Each number is 128 + 32 x the weight over its row's rms, rounded and kept within 0 to 255. Layers, rows and columns count from 0. Numbers have three digits each. The size before them is the row's rms in percent of the matrix's.

# layer 4 attention query, 576x576, rms 0.0351, rows 319-463, columns 288-383
089:135140141122151130120102181146168114082144144169116125133137206107146053171157156139164120147126134101174100129080132115115150147111155108150109181103133142124149075117151119127157072138144146183171116077109108086144141129157112078099120131170154128089150136143141168173166164098140143134
084:168094139167119151137153126112130113127121161195154154160064104068162100131195140158109100096123127095197099074161089123081128105108135122172115111105147177133203065087157158165143122079115154155154111129087075119086120126125192113132085113150118134108135151197112056083189138083130165145
099:115182106106192180124102086125134175140083131122130157105084087127064135102143131116099179171128135124132187102126174152120187111147114173175140147155123091188150156114142132102112168143136140132069183187159120144126119070125118168092117151156111169149114065133148141098074116134104129114
082:125106101121183136098088074115207090143132159121142114167148138108158151082160179136171122105093099065111190120117123147142135165052108130136121084197132118156132157128103103132140066102131159137148116169184137163145064148082103152078108104169111113120129135099130155120148118132075195158
081:093120112154140148101118081102123096166098119067107143119112113151171175139130184034110163026139143111069124155166086147128075128118102104129107094090116149159122077117101128172111122133104098178181119122079120102124138070126120098146171083186140080082117116166119131179070113165116174205
086:107154129166145155102102153127125104138182120117108104078140139072133170135159098182090132130110127121045128179179153125083099149165106127164146062115136157137111150131114143179109154046173122209124114134111100096128149164132108106164120119144093100132114126137123158145071094121133166141
088:098143142095156138175137170149139159111208107137045123086110152093151146144143096128141153194113143172101136131127106149133147110155129105146106122142099122119137205074084093114125104161108128127124194090067093149123144129147163073140086104091142127119114154163134172158030095131122112082
092:150115113160097067145156102123180101126168116158152159073123130098104117142103122126106139167093174157176073127076164115116103152126152168117152178159074136120117106134086113160126151155107106089123148123153154162136101116135151126049192127134145132065115092092059150061157143151078141089
136:163116143136139074163109134133145124119166148165170174085155122111148168079160129196060164103112145128150096132116146127110084126145124168150114218110131164122160089165090105188137159130091135112132124149095107183141186112134170129131119110067146114113143113107101136112153113107084158156
082:114127087147138155123121105064134144148119101148150168113129184151128111079108105127082145066141142117140140141091094155100033077100168073136118084122100106060064166143153157123123089126097121118115166133144079119121098161125131155181137096157119077126132106156086063137181158073126166173
087:171136115170124156130189142130171155125119157188175138159075079091087118096184166155111126115044127080190164175098128155067100183157159091149122176126176157146106080097123087194102104185122122080123185120163095119181162137113117110128125122064131158156142137111178126092122163154099094153
077:185108147186087107138125058158113082106151144107113180120179202159083105143097099134121092165123130162174168173169172145070157141172117121136128137129159076099069120201176145139094180067107057134097132137116159040170129098150148132138177067137127087093074152067136108113144110158178120105
099:141106057171131142129109097143124160129128188138152093117115045122129097183117155098159105133164126157137189136108116121133166123062099127139159073128160129169165108115149127086163142059116150088122072143134088093163161131181151163126222154148103084140118152123164143155155130097106144151
101:134125154112109087110132097109095136090145183114110124143100066077073116125119067103056136174090118106118129116142080128161171126082088160104119160139136116134083149158061140171120149170112108096167132084145153087135125155151166072187141096161155140185107071179132086117173118102125118154
087:045162156162146152144130138132152159160177116125123121115122160113175172117188096143140089154125123146124064093157131124134101127172157129169075172107110152075084153122123136183161159177114168131166141119121085150109129087172204116198123101111164134129150116154106151181108146057158143065
103:129149137129096097168147089146098176064127139059153149144122082154104216100088090061130100081170124175101147156180119129123128106090178095105145099125110113139126115149101199158127146077112090095140122109108138076128140133154175127163172131202167084119152118093121072204105077132131075135
083:111133121157117163168117126124167159115118131089115137075103149156150133174114129101204112186179174162042187123096076080108165165143135118162162048124067132155112172133108117111122129136152113101095121139168167180138124083142105126069130160155115091067122096106104162143049089154102120111
089:126142122105100149095148124136126122098193169142203140147105072146112138088078089160099085098120076142168081190168110127087099094078152045121145146152129144161141120153166164162119163092130097176078142140159142065081102136122160186157151134146125104133082109136145053103169051126131139143
093:150226153166136118206146160112092183132123118160083103097144130176112116150118131096099112128089165156127125179091120154156136138161185103133140170135154137159066075124062140146122145073103149110120086098119104067152146142165134107150121097135169134092137186076130139240108196136149153095
078:082146129194089144141135094125109123160116105128129122148179109158087130147072117131109124212142154141112121120107144181119140126128129160088125136163071098145120111120134154110139102140106087093073146095141160094112116095070127164112169207109121129075108111152143162092141150157127093144
084:137111186165121072153137134125124046148135117095132121127132171189108181078089138132188042123110070163129109136192140106162126085127115088084186136095127116086165100170130164149130123100161119132107144204082109141172112130066151105109125132133181123073103131109079105138157040150152119076
083:080100087177120187107146093121129169121075145063106166131118146151122156098168175090138142076160111138134169140148140121119128112103138116088065115129129161178179129128128075135084142137078090203091093139122140105143181130167096169183171177126134127152150110116165115100082098182133081129
098:119068136171154128109072085116128078156106115120093146188142175108096133115087126121128139139156115164147166125098105120135111142112195052118179073135131107102150100167116131126085143079174109066064157154135130123148113168122134153112130115168141107118117101123098132139153091148149147124
105:115123133058127141123154182108128106176121124110137137125135093141167124148149200103185122089125108113098139144139108083159147114156157060140131045116134132166125131071108191149111065185127141171178126084128118132076082140083099125099130108156132158142137186176158138148144185050105119104
087:127120139147072118107087070081090093150061122124171105134121160058122140066086072130103083122159117122106143143106105143069172081109042181113197143136114075119141174131145144122158191162146081152113112183112172124179107110107117157141169108158086158129127069138120068152142097218164090194
080:144115150144115082165148109175087084155122145097158140152180138171154137094080152133114139180191135126155084162089115130120170115139153120126083151106127108074098140119163120110083137118127103066101101145147141156153137140100139136111140160120099072136083236045090084119136101194107123176
089:160149150098131120180144116136114054138123134211115150136137165132091097146122098111126081165153164165106094121165109170104161148130143115120177106127141094111107106132112176120115136119159093126113143083134126123152110115085122125111164124091082129152111175100125104154192145136112118140
091:097140142176124140056142125111126133123123083116138121072100109143131151146150170146162113130177133117023106131173152094081158095166117144083134030101122186087133103168024126135163184071155095168111107202180140097091156179165141154136143153154070088146161135120115173170050113091121092059
093:161148135203075098082127142126133099163120173156088135204084162103120130100157100217150081111081084117072154116160131096149096103093108080177153102135135083100113090099148131143158149153122090138134103124102150072158091214157117125178172127154157107121150169162118127175150105170163170116
097:140092148137138118062069151163179098122175156163139151108098121093138099121168120194130094148102076160078079152167144095153119120137096113132141130109135119124094123146147181156138160125124153144107096164159165106100115098135174132156150095142125150161089136188147074154156124013114214131
097:172132106191081104160175156136179065142097130139082165101152139116159103139107120129114149144096171202105141124100156212185083141117148131144140134155139135110085122147074100156116139100108139105129087085116119114194143089146112175146171103089104104109168105098126092171154116133111167182
093:183106134096137090126107108150099134080121124119190189136128070133105132177088218114151119133126134150148129143179180126159140136131106122093153142186156167130095076166159149139079193075134086131087151155155107031111116200098120178094142135112138132141195145155135113127180118098113115081
090:022135123150175139125109098114100097159101092131108140154171145096116138108095123127141171125125146068086076120125069122112132057135085146114189136057099121142125137181094116206132101103196163134218115169113129154084137103147143140178139127153074097110163149112147067167121117099096091142
088:127157143071066076136140184110092148151108182102112085145111101117178146142085140088098142094150155159123109110156079133149127128130158116086073137106178128136107113169100159188141099142153091102158164104142129122129184160197114059194147169150144139129121136135148098112180108087158108134
098:131121119074122129095077108153193149082131140188078113071080135097138067116119058150136166142171140086160126113119142123139138125123116157156150125129140106126165107162134120063074154156122104117067092132125143159110109103122177172043110128155141166102097140160112073058117092096137106157
088:081145146122130129125131131155097148150127095154113087141108148138140152129174096185157101136128121149032085162163135153160134115129114119129181146177099091128122122136124147153104163151130159162179136126150118090094126217119144174146170138095143102094155181131118096197112141141157143065
081:113146103140158102130113018152067128147141112082180139136096076161063142095074118105092119111147149129144149130149178149158154117091125153116151077167124127143165146097188149111110155039147113181090195152146081130122129134131122128126119201124110131139179070119137108062135047193169080157
092:105170175105119141154150145121057131101132115179105119128146096123154149145141167114141093147178119137063095140162153136143136104104148159104133129155118132130080083140133123087087155090087141113136101154129107103141120150123122156152131132170151095116172152162123095171167185043098135128
096:150144134129110128153117149148130154121139103146089161147139081108110144158111130086112161098154176125092161131063103121133161103127103079101187067091032132191103141111077104174111111157151163114139136121128114118101126121165106152177178104115125084129120172153102129177081144048151123141
092:133167109085153125114086150116112147182120176173135128136118100010159144114094087189085192128126109113131086144133133144114118134147098189155181150163141161122163176203139111129143197055142103143140080155159187101134100198144135156186124120119155148148183124111053074081123151105151144086
081:155092113144125098133107144151131115169134128161149152128074093064118180160105135208138183077133068053129139169036116098119150097135188173158183122141092167122196067162125072144120139144127156189102093177121132093045095141154105142136098166140115144153127092070135106110089131087093183106
090:113094104126074116146129135100105085122178139184138100157179178056102144106135159176141108141095126074154075080148119085079109117096081109137180138169117104121161102120136133147146108185129118185155103134128114082134144146113099058109113126148122139070166137182144150124161134094184140131
093:120091130131141107116110100130148139129184150131147144134116125133168183065096110209086137157149111172076083126134139181151093106189120142149153175105154101117102141202103131197095154114154145097120202131138111150147160114101146141164166124117105137129150163134077035115156067119084136056
093:117152082185105096137123181114135111183076135153129152125083139095081115162130073154123124158110109128165139115098163155115112110112161134110084149091119075090161155129197106094190131159097138116116137132121158167139152108118137152102123138113174130151144136172122134055175148126181123102
086:181110120130110117133129111149109119172098126137130168120139117129135138138104091136141104185086062171115149179182156145103187118146149128101089142132186090127121130142113112162111128107135124109099108208146194048129108129129153164112135140125128162161121152113125082100140100159097086072
136:133103110152119111105097082121188144132077173094194138106162176151167129122139142159104163121073115135201136135110148133118078114115161169204101188142159147113176084152176149106108129118101114121119135109087182141127130095137214101087115124121164097126102077080119187085145117118114171127
100:143084139118171123121084085126189148084115142129122147156119157090103076111123122078131152162181124111186119082075138084106123139192130123135089144117126148095140168112161118120134128171178177084128115121182143169108115039141124126130085138156150107127089113055143135124091124163091147191
228:141134091145160126129081086104199168147089194106181165094143130098122167066119127187088196139065147149154158129101161177110084152156130181211117178138140148120159132199128092157082147130134116087118154131117143111139141096153134140136126112104126141144169091064152171141100127147123148132
072:206211181135144096141095145137139166106064123202156122145147160152115111164110157117120150090150122154125148147139134198155092083129146155142082124101148166106110114145186131113093141163072113088110133063120108110127119120104052217113125145106102111183159090159171143156115127159110111171
182:158145113147152124128079059095191162121086189100193169089122110123118175084110145182083201126056162176133158156130159171121100138155115130216135157129141140138138115191090118143067152127142099083103137148123144130145141126146125151116134112123119133152169086058155163140093117132117133127
096:141125145147125104088131149125137147163119109141121104109173181162141114164180128134142086160123138138152112100155134088130175150097126143118081147112110141097130146119129146111172126131105162076124092015106107118144131102151150101132122114111163120106124122163118162157143146130208109114
086:131107132148142185125118106107154197151092111069102142037093087093099155121158114116122143100145150090097189082113094149140167135098136134119165115118136144163121160143080081083214088134190134121133124083132121158151127052125081157144100070075129122116178032109182133137050109127105157166
089:137125111095092071155142121142128161081186125055116090105142149119101115143122087128105086096158118093140110138186115084153099112077083130130115088179123173180155103126138157109177078042155126142186088140126123099126134124142151111142131111114130122119144164158092095087097106179077118155
090:105121118111126195139157102103145155120133134114139111117124065165098167110106153138112141129109118129119125175144141162158113145089173107097178119201152110119177147100091104113061132132159162165049170107149101122131130141088075133164144172100081148195140086094183158103085136119084101109
090:173139100102045098130149131117098184129131124091127106150088156117103122160029089120129102144157122119152162099130137118152119110097112152145092083137117146140195120128178165136152088177086132102121081063129158148152128057092111127098128203109207210135142096163122168026112178175191053080
090:132099103183090111151107139100096182130128172112106074156106110151079135111108083161096128086101193132161160174143084140175130160089139114133103151131141112105126116116107096096122072150114130144096159131096146195175171178142105138094186150101150103147115086120143154055162079200122159161
095:118098117111089153138162197113140126112165091139085101147105116130115130192123119075166087124197151171091139105108082120096118123119121107049120093108098151108176175059150116109185094206126141117149132092131104151138109124103111088104126156132109140100138104166141152161100140141103120143
084:087113138126129223149148115128174130059104144114104099112142098098200153133197166112135139190117086139079110100081148109140107144123130148136109118180150105153183114116112061030056109160126107131102140130119114164141160143119172094137113142133129092128120118127116204120078149120075157145
082:168084103084186137125111149141128160113135100144073088145157154153154131097144091125169133127167176151089123155185076171200184095133064140092112091080119125126075160127088098101125068142126158152165139109125150180101123133124105146114124073156092102137145227139106081096134142116101153215
086:077080119083179143124150086116161099168132123121131121142118193134126178109082114109144113110156107091125078155156088062170095125179167103133170075106131138112165087123126136111171136067111130129107088179090143126123104107150141136094115103174126102095081167161132120166116097087107145092
092:142091150094114137122114121133130150153104118140155099165095097106127091085158094148157137145112113120125141111106078144108158135111134128146124115140106102119167125039176154113079113189150156138138094124130134159126077139085140128100110147101151133158133151118098117090196141153107107171
112:132132172144151123154183131099041112113160104169151111177156065163192175095109127143122065110136084137135129182171090088080150077132153076133182136140100112150105101109123166117137175135096122144163138151095107123129152156112134111171141113135104116134147180142123081179134134081165079142
096:143188153118149141163180133130063152111171120086146155166118102142120147155108099124130113170140089070078154119141103137141200177127139076151136070168080132135132136098075154134149100105120131069108155146140154111156082066043121049082050160147094118115126158142055116126104076111170128122
097:104163130126108107150119145102114149150149128102122102185112153206136121143131149074127063087097099110167148135171071098176128158136166102093151120120127184154173110088146107120162126114139112172107108153139121104143114212131127087134141144102215133118084133088083155094137109133140067056
121:100075122101137104153179182119116108111184112133045103148155156177149112132120093089137073145172132099186095115095101140155147168126117100067097134104115106124153196064171080137202045188141161147152146060138135173141160143075073108097099128190121145101092171100124106095163124178089112130
093:119118116090116059108127138154129089152137181164094207165155079092137077158119191143129103150107078149082068114108122115136150172140137187193107114223150167140166157099146142085129150079086119075108108154154119082105135085159096159147171130048157140117205120139108096125160161049101130092
080:214164103160127091114089122074094152145146105093124095143148083150125175093107164129132158116127141156102143093096104117116136134215112118129128173069123162128119141167083101149149130119088113126085138135158138059120114097129132117159084083173048197202153152073119098108108163173148145101
094:104147170141136181155150192097134168142151044137097084120122133168164134116139058185139078147158165109140126125182124083090126107124116128127102067083093084117130198158170180148158113093155138088103124128107112087209143112141112102181133157124146118134083094146141174095136136118144154075
089:086099118095140112152124122122115148143095102087107149118070076173118171130105103113073181165078110114145126115092131131114118224139179124154084162132128122142090162160161125138125139116107112105154162143153173129154123181156143093189153079100133111171116144144141083081160060118125126099
083:113104100110070090130114112192129106070084142069119150157093118055095107153083111126079176131109101107155129109055156131129124125099210152135154178154129115124091065146150071170107097142071147150099137141137152114089146117139119128130136101085135166117179119163147124160107076102138088115
093:132175104136157061119100173146143178174112117084153124070164065112141134122124142090151173155078105023152139118066157114217142185138159101208113125146144129155124140126178164116127129182083165128161149190121099119107122168084116144128164158130179097190120174141137096139173075170092134141
090:133154138100181208114121082157160172119153184123154083118178129175125163095110136157093145115156152064134189154113134139121113100119152090160157155099150114148115116132143101142052163162132084128097147059095093114137149099121080176140168139152092090174094124137154105137130160106173111186
083:164088163141127106110180178144110212134123134100110113108100134106143153129152096141181145136121157212164109195135045162103146108162120134048122137103139148099110158107146198180157088072165125118146117119086081117136137094136140105132077099125131127137118159118123086074174104068096147100
083:118134112152135094144125096142162109089131130177118133110140150153113138175152151085131106109164081121162145103135206107156153092130139149127114081131137133115114087108101087188140118216141173115096111136166114152093124157106089156122139204071142035123135089079180192165127129188137136132
080:116130123083193101196133110166146137168133158106144114142126206117120144159186067088099059149118091141164145104146123142129116164102170185123053119176107095181152172077173126086136059132101157156129151197148095116127144136084098147082077133146141137157090118092123125097155121198108086175
094:107076149146115105115161180145107119141179108078095166102114103163135082134149106087126069164124109146151074147133124121087164108116110142061154123101118115111104177140169183191133085116105124151176140132102125089128091172116110110126126120064113151104163148158121116103141055119113065100
084:105194104149131087132060083195147103059074195144198110148137111113106137120100161125106197150094117150249175139108135164100090122134188141129108175159157143099148100178115106155077151171107132107084168109171087115143162194142066171122192130138160159153126138132175151139171139122122140102
085:122125169151125128134167166153116075119130105127052164078105197147147061168112134111098077099197089211108081079197156100151127112154094127110133031159098065113111170158089148147194153140124113062113077148137168116140134146141153071143134122056122104182066171139130115165113128127069199108
140:151173150141119192142124138082077189147120096131139104142107118184192164138121120185154154133148117058084152136134161114101157106147158115195149138080120139146105060161162126145084176126125154126084116077093104150136141153140081103207099169157118113139114116146143148163101186094162215158
089:121056089099088176153158127157107121117154150056160110095140086145165155028095168070107145147126146094137124143126111138133156128121141148124146151123128106162129167158174154176116072123112148121134144128143109118082086084132080167149148086156098138133095161109141067165134133128126075125
088:113213119073088212135133169107065168153195150131108117135171105133162163173140103143104089102122119159052153099182128133186119104115076188161067054080145125112139177126163116145153157110137086083097147140133154186174176184170081067160076133158134100160127086068131131097119166140080122084
104:105054145106110133124140118117145073132080145151158039127120101107150072069127161157098115118138118104167131100149165152115160119126212138104135159138187129152178113155130105055098104137063099209118120146152127094180168118089181166091125165110115184080165146156159171171186144161140091179
088:079066160147109082095172109121136129152111115115089121113034083106132096175089109088106170135119102131149110140152132098109194144171173161069176085178154087116103133165095139146135078147094120164165121109093158098125089148153126154123118126124114123090168085229148126133179084120148101164
082:097081110160076096143121114136133090100093156134169124089126196091120075129135145138158092094098127100161118123052168132067159060091159123151154133124152124132161023158172158097077129170113117207189103047127114112094103127109144194111124180123138188040143145190166064177209129123148134162
084:105160057099132102184158108144156196101113174135141130135169136092093152198082115123101130104105166162128191143132154142174112097086138155085133110158153158062158091100036118145101149121148064028155130109130065166090127158151184124081142138111136129134136102102159131139105119099133092123
097:113127107116128193149119105105145116094147133122174103120145134122142102078100105127104112104090153132208149135069153141138123163124142129139151119115091077176181075104170150113097123228087133169111147088139102130132090159131081158110195114182105080173109155153149139139120147147144130176
095:116053190098084115094202159117077121068156074084073152110108100112156109108099107121075122122129061080088058096131152079157174164106095128085148073116091111128098145144184142174177125120084170167156128130125193108114078139132115056162091110138107070120140088168109084131115088111152187142
093:154215136182136128155117152179188104117102145159112117093193143105148076202140082182155116100166116155156129134173141176184064117150171085198083083164142111087186134106119129101113163185089127118103091160160087122192151151110141143129175145161207123160102155099119208104118127124135198125
078:120153127077130137056099142125130121091133187176113157178122152070137101118115176180093136117155121148148107130055139128097175088148137143191211139126123145153151060142142071148103149088111153106090124100147083151121143109191105156140111094109126084140152117152134085153124160033102169148
087:148132105207064130120132186171088079190104157119112124098160058053145130094137164129129112120130111068125113119107101075165164160116092085169136069142137119163189156167127093111124191088105117132115110197120177150136166120162106120160158128060140130140130090092085072159145150145146087168
100:142192120107139126069083174110183114132078159185139122134089108123136141117135150148109166098139163092097127151083181118121091131106181076157092133156164132137114127147222090059094153121115131066089089120135094136156141086145099149170115197076188138138160134117088127133118157083143124156
076:078113145206125145063124122145096070139084177117133171167161103107137107134190200116090181138105130101128087099115093149089109114135121129141181097116105127116104149156141113172133127125087123162051134134150137147064111132136092083173153126094123084079169111169147097118078121085119153109
077:150121135126117146136170087120079143173158145077175186153204074137141164120115126110131139090091137080098105146108111152086148050120122112052113133096133102074110064179102113219158101236135141129130176087128129152094086104171140154168154135150137146064156126099187041148107129123152105164
095:112118156186087119126156119125126116172149121130119136138151081107132103099136098139084099171107132070129137120105140115123129114036117159117187102156015101146141208084130140107146178110115114117179122161156126096150106128119156182089172105133118108081164105145053158139102155152157129161
089:099065170107128155117190093154073110117140108065130157122153189126117102122136135101111097132124115085101113136135130125123133134134103161090159169123113136147163126133131108168161098159122136196194146136154151111078121113084182099115125118073115090126125082147141113192157150160143162156
080:088075141069113129120169147125100106112115084142119104118159146138156163166151088153120108125138054090105134127145144079114135125077136186099136149108115099132177118140149096180123103119120128123163116120073144148132131165092112137159113170178088096132149101162120100142132179132105167154
100:160152125170094101153152128174148063098080165120150114167137136145142086176109145080163116120112102154202141131153088138133108136192182126136120127148149113082167108133120140112107093151090119174107144141157150143112125172118105126061128103085114113176143181103189169108174121103136136109
069:104113147191130091153123138079122115141117130138119065130147169082119135171142178129107126132112123113146111159093143153079122108146153153138115151107125142141150108159121092103149153164142158100173070100163119153076138121133119099145097166086134130083147155118126203178084120103105236132
097:082120149125104094117128120166108081108100165157144175190100082025077069102118132143133088065135063090115119063088125051126142151088130158138168139174114093143117127135183114094103171130083118164121136202146106113114113163106137146114170161081140110123131087185093086107186150127107095159
101:087140101176151109099107092135126146175076193101157180172181115161089187083123172045079169109066127067117116091121123130122118158140134093165115127152132128138077112112126135088144092137096144153089166109138087148097121134156101100171156117064118091130154089095125087134134086156151030144
081:159163113106134103161138137124146140136062109118085100084106117098156093110096121158099139119140114117093113053081129161138146129173157147124127153091194105073118120151101073126181150133089148115155099141161182100118154082146143115139147115141134142125126154153153087147160114141105184151
100:154113093115137106135093073161181127126126163156151119163152160156126154164104141160169189094145163167114137144119094155130085140193171076171153162108163158053129126117058077082068087127099098101084135130108112134120140124141139159092126136188110147142156193067170205098104149093133095128
093:125146147116152198161081125105133132063104109183132106153104166152074184214126110146136178124177142136139163173111129170098138154181147151160115118117158191150129093129153128081088140151153152150083124051158095156130144119112083114119118168116109138165123088091144165165065165134104162098
086:173064127161135106144125134137119086109166117088188189160167169143106120065110155111086131114128094122069065132138131114121108102133052157080136135093098136147086125131142084192134097072147122124142136160120132120096105092142132162118127088155102127107127186132136089165114113121124143144
087:104075156181117125171131107085139132073108116171113112097109113173106106198093173132114144140092165133164069135095134137072121123188164125147179142112112112094105047133145138178083130179173177148140077098150123107102116150118095085161159180069131126084123094161157187148099144160158217155
091:130133159116132108144113161118143122083114029171071156100090155129125076160116096134171123125130087094127149082118138087175140168147163091181130061131077105128135096137146146110101121156089138121158080149124147161157107168093124142116070165150123105122103121225084152107168133126146196128
090:151137153127118118098133173114104091147157095142118093091105159076120092174212124165102100160103058074037144087164185091156187107079148133111168112112152178119163190122113044116101139116110130169143097151141150107187110133095169142096048175100135148087165128130085145118156123225123145173
141:100073131090098108127155124176094107088174103115081150097101105089121071189177088074108055135119097189075147108134137085150181131107101177060149073180123112130106179156077132185113126161137106149172131160183203094152103207108200112083127122087113085083116106195111074139158077140097130117
084:107119130157089090055162160120145075098148168132109119138160090129133112183181116126117097124160066107099136109156178112167139148099144150172117125132185106181172151112211155118169080112162130140149085164129119079146196180126128111129164160093132080189077125160169118151140149155087134122
078:119036080087130090145098078151134147126072159087115107096168056062093148086112143103085180081140114126156095139081154145080128145093150133096225141117135118183118111138117113146081096155118139159174144072175129080098122169154082139134136130157098099145145072130138065118148059146150046158
091:137094145159154122109121105123153082068109152152118105139081107099161060156118150052100195090142126117175128107095188075169189119141131057138167119081153118168132089189097102193094096135111125218149137156091106127141145129161113109121172158106101121110180098110118095231138065100092121192
084:142054135144088206201164155100117092092157123095164105097143133147148073085144073092146047125177133139127136115176115127122158129077037124087151147130118087151142183111174178147192139111151172191133096155080153125142136065119075116058145103141092150040152126119168094173190145189151124106
099:126117126162135167165137098142146126126119152119146106099175031084148092113165122128084150138173072081163142084081188129136163143078154187094188144131120066172169122147180069142129173186094122224119146101121152083204125154149125121122154150130101110079150129155133124180151126123115122171
087:083121150161156136147150159086139130116152096185125117154130135171148132168139114121133105116131191194149108135193165171097126103126122112107111121147097152064117164141089196135207128115186102095119140103090065145170156098157104107148126120152123132048123161121130140104104165117133199118
085:159174118134192184128122143105150119158106127177112169120140124111168116111184104141134126128122106189080159101117147123136115153175163133177067110139135061113127133133164136115104143165162133036099081111162131159157133153104157084132119103105132103134136168144064157114078129090076181118
090:112113102095109152123139161138141130131116209123123141078117093120152062190140120143122130099144144145145143128191144093145107129120111159145070108120212111109090151159073126117122156137119115067151155116116124141170217157154115130172141146134123115130084150152165127087160114131135215140
083:125194120137120106123161136148162143134154098140100134077126141081178088154125101194204076134177142125150096118137104163160157127122094118194146099189129124078165204116105155103117168066096126121159126216104119105119087124093135161127100124145162132110102121103122169068100136152087109069
074:124148153186134058130087068157119145121122127101099154151147155140134155090136111145083161117138113063143112125129189173171113183120138149211158115170101143189135059115109128116088177162088120094156156140126087123150115158154143112140158133147201056137090125140107105155118093144132141128
087:151164070203108078131113084153181137176073187148155103107111159115134178149126186115111143126071190101197131152102107220083137149128174110133081154130145157093130119127110095051081122115121104135092132105165136128045123147120103185170153156085148218121161171070171141113145122144144119107
100:110149091060172132151120110119150184157100117113145101099134185186145174123105155127203130077163192127094203147175126139150140124138118075176074151149174168131062126162154124061118134102161115113098095077116085153081151137139102178156159117171112164185153124084137082162187138153157104164
090:131129103133116142155142158105136081131150097096166115165106134119066165120150129110119140130129123147088157162137124029174130101119109159143127122084094196150138128119116076211147112098114145162159152181097113163107127119139163133026119098111114127177187110162122153131184134101157104145
105:168207135126149101118127094126126172140095136105164082162181115122157154085107122158102193109133145083132166120086137153151160165176136106213142183082157126143197124160157110134092148103132119119122141099111129130110139134176067113195101073142132111189141091132125132140110143113126142216
100:103108111153150096082130101106157146098121125145129153131094110155110111104088126040076152155087126150197148117064155171117171133109127115093149147184147108144173096118126120126068134145144152196110126152127145112111069057107134122065134140121075159163142103152142040163138043124126092133
166:144166119144160158115063070104188168129094141116169100165117154180127195115080156128137198111143187102199169151100131174115093157181160075161104179119154157160152057113173114072125131126120117101043130061092110118105149087149074157183129124177127159203128129092162167103100150107178090128
087:155196111127113125153077155164187101075143113136161156153080185073118142179136104199157105069204075200050131098099166111107087140075110165144113077081174141109127128155149086102129159163124066085064122158108120161174172096141125157099149170170144132138095152110131151119112147112107148040
090:144128173135115175131128154132102113103161110182121150149114110129139089134151089193135123134131079129146057103174169068088114122110146118186200135148146091143144115129198126125141161123062108156045125130128134109172119154109114151151152190180136082089146043161102138071146180204123140153
073:147119130117104085037141119143155117156117192108105133154112094116100127064076167097104178102150130095127109112100063094058162081080111131119144155160121108139090173185075162155159090118111125169054186155130149126130147122217147127169161091128056109122143098151114072129133151158152083142
094:126186154131133213144145175133067151087095108162099126133164095152131152120123099122106164152111098110130106141093119125122167133124176100136131137105108089151086112161101111193066156146108182156133123113152151158133111173129099084158113128124108090130142110161115140134064118134165197189
088:099112129129189135172095166123155167128096142193127159125126069065111127135161129157170169161119080120074127117123192082120119179130201151154105150163166071144131114131126125092087178152118124074116136149184106128192158180115092158125121187161181139154157171121080132081119104104114148132
091:125167037151148122123092105117171157113150113145119093114127129105092120177120146100158152076166188181161150132035121132100092102150130097112139116098104128133132082155086075139085114126128140142102120092116096156105185137203113161177190136127132105151107133120123176120139113110095157115
088:109105134065111114130130029177094145154134075116154157143116182128064190147094149118182143118145159168110142172121051108106174104167114121061068162126121179107135144088077120177158123084195106053127173124105155161060122120105210122116048058118109176148089125095132130107093119095153066074
084:079135159105132148106144110115076131077126139124100133156113092091099051106166123093121109141073081120149130116100143064173167091062142136096171093188095094195111096170145129182074176081114137228120143100136137091148075205136138109139133124105077087102128052137124042157227089120124104167
094:135099111134148105100106075109208121116067156125142121172126142154106160145139171088121177133121140089162141155073171185150129138135221124186104154128127165148117100121140081075085092162134118126070117070127170138127145136142099141087109121116140102139085143084130163061071122152132118127
095:108153131101118101112121114144102076111177113142146168145153201118077148149149195095173088101145113130119121133139114086136175080153060171144160094096095148117115129116040142153116093080109133155108133123117092149049124139132133154101118126103136130084120131101134125183129151111094137076
093:195157133135138130159058140128166112143128087190134166114095162151102124152132160152206125071154149217122107101160153110077088099155099139143121104139116121077159109124117109092107134116141103067089107134112100133156142133093144115114111171135116166111103148161098197041137131119123180069
083:162121140126113151199108138150113129101127144135173106115127161078157088126158117083099084152124131145144153147083210090145134148141155137113115122111093170214138094169201081105056125152089142201128119095068103164119135177136134145118165165108093074123167109161144118164163088164147087174
093:121145096123137137167105137190178147156089176107144135148159097133102170104131121100191141156106135154133111131164087149109074161139128115138045150136185130114105170086114148103127112091124103092143165106194115111149153152116130120114162102090152188116117196057165150097125063085169119079
097:125149129089102209112134129163070136126164067123120128123137138104120118169198169192131093166144104147097110204155079067142151118148066204166163081084125170084108147097102091122124167111125131138138150130137156130161152173110174108133085127122139073130146130143076169098121213131116174165
085:104118151086135068127157125131109110113182079111111154166142140188110098134131121102177067125127115180122110153161064080113125144135027198040158164136126118119104196110130194135187078060162134103171163134107127065127120100108186123119105114110067127151104162166133096115167120130076149104
130:106140123171186153158067107115197142139056137125187093141161156161148148092140156137147212125149149093172183186065151175149086137191208121160121204107169162137165077117129091078094122157128116141129121085107082100094166094134051138147132137178174145175132152071142199126134151106158077142
071:105097142108058117121086158131145105079112167172158092152091101088131119119196143151098122133116079102135128172112166153129109134105162141089120113098173116125132107109165042119108090164080105237092094047072182145200112131089129156089112157138149127092151089111118126115144190205181115147
099:094172125170150133146070090143159145110104139147144123122117168132130119198115189130121174127141104128197113130094152162115101127153180125171111101141157107144175038121178108104084138137116124177087156098115101088098133152058096130198121195148123141127137109083147174063114109115121141089
129:094087106113072072144159137158084129094158096128085119105091086076106087172174109118137072145109073144098141113129105056109182106109098197074151103109103123137107159149079146171181090151152128171146145162140182140157104211130195103084110118078115087121133140187128131141163079171125154122
153:151141126125134119089116133150174142112135142100179121171166104127200133101105142174114175117134132080125150172128171140165096135134146101184149169119157143184121103113208095113133177097107075139103160146109082079128150111152083170152167128153134125189141136039141112115148136096122063117
084:082079136128105142114163201127076124133148146085074136138120113126186122079167154118140129149137145125069094122157088044179143104054117131113127104126124117155131184134104126152146125095113117109135119194092101103160202120174158084192164115171094112114099108162151101136126149063109117102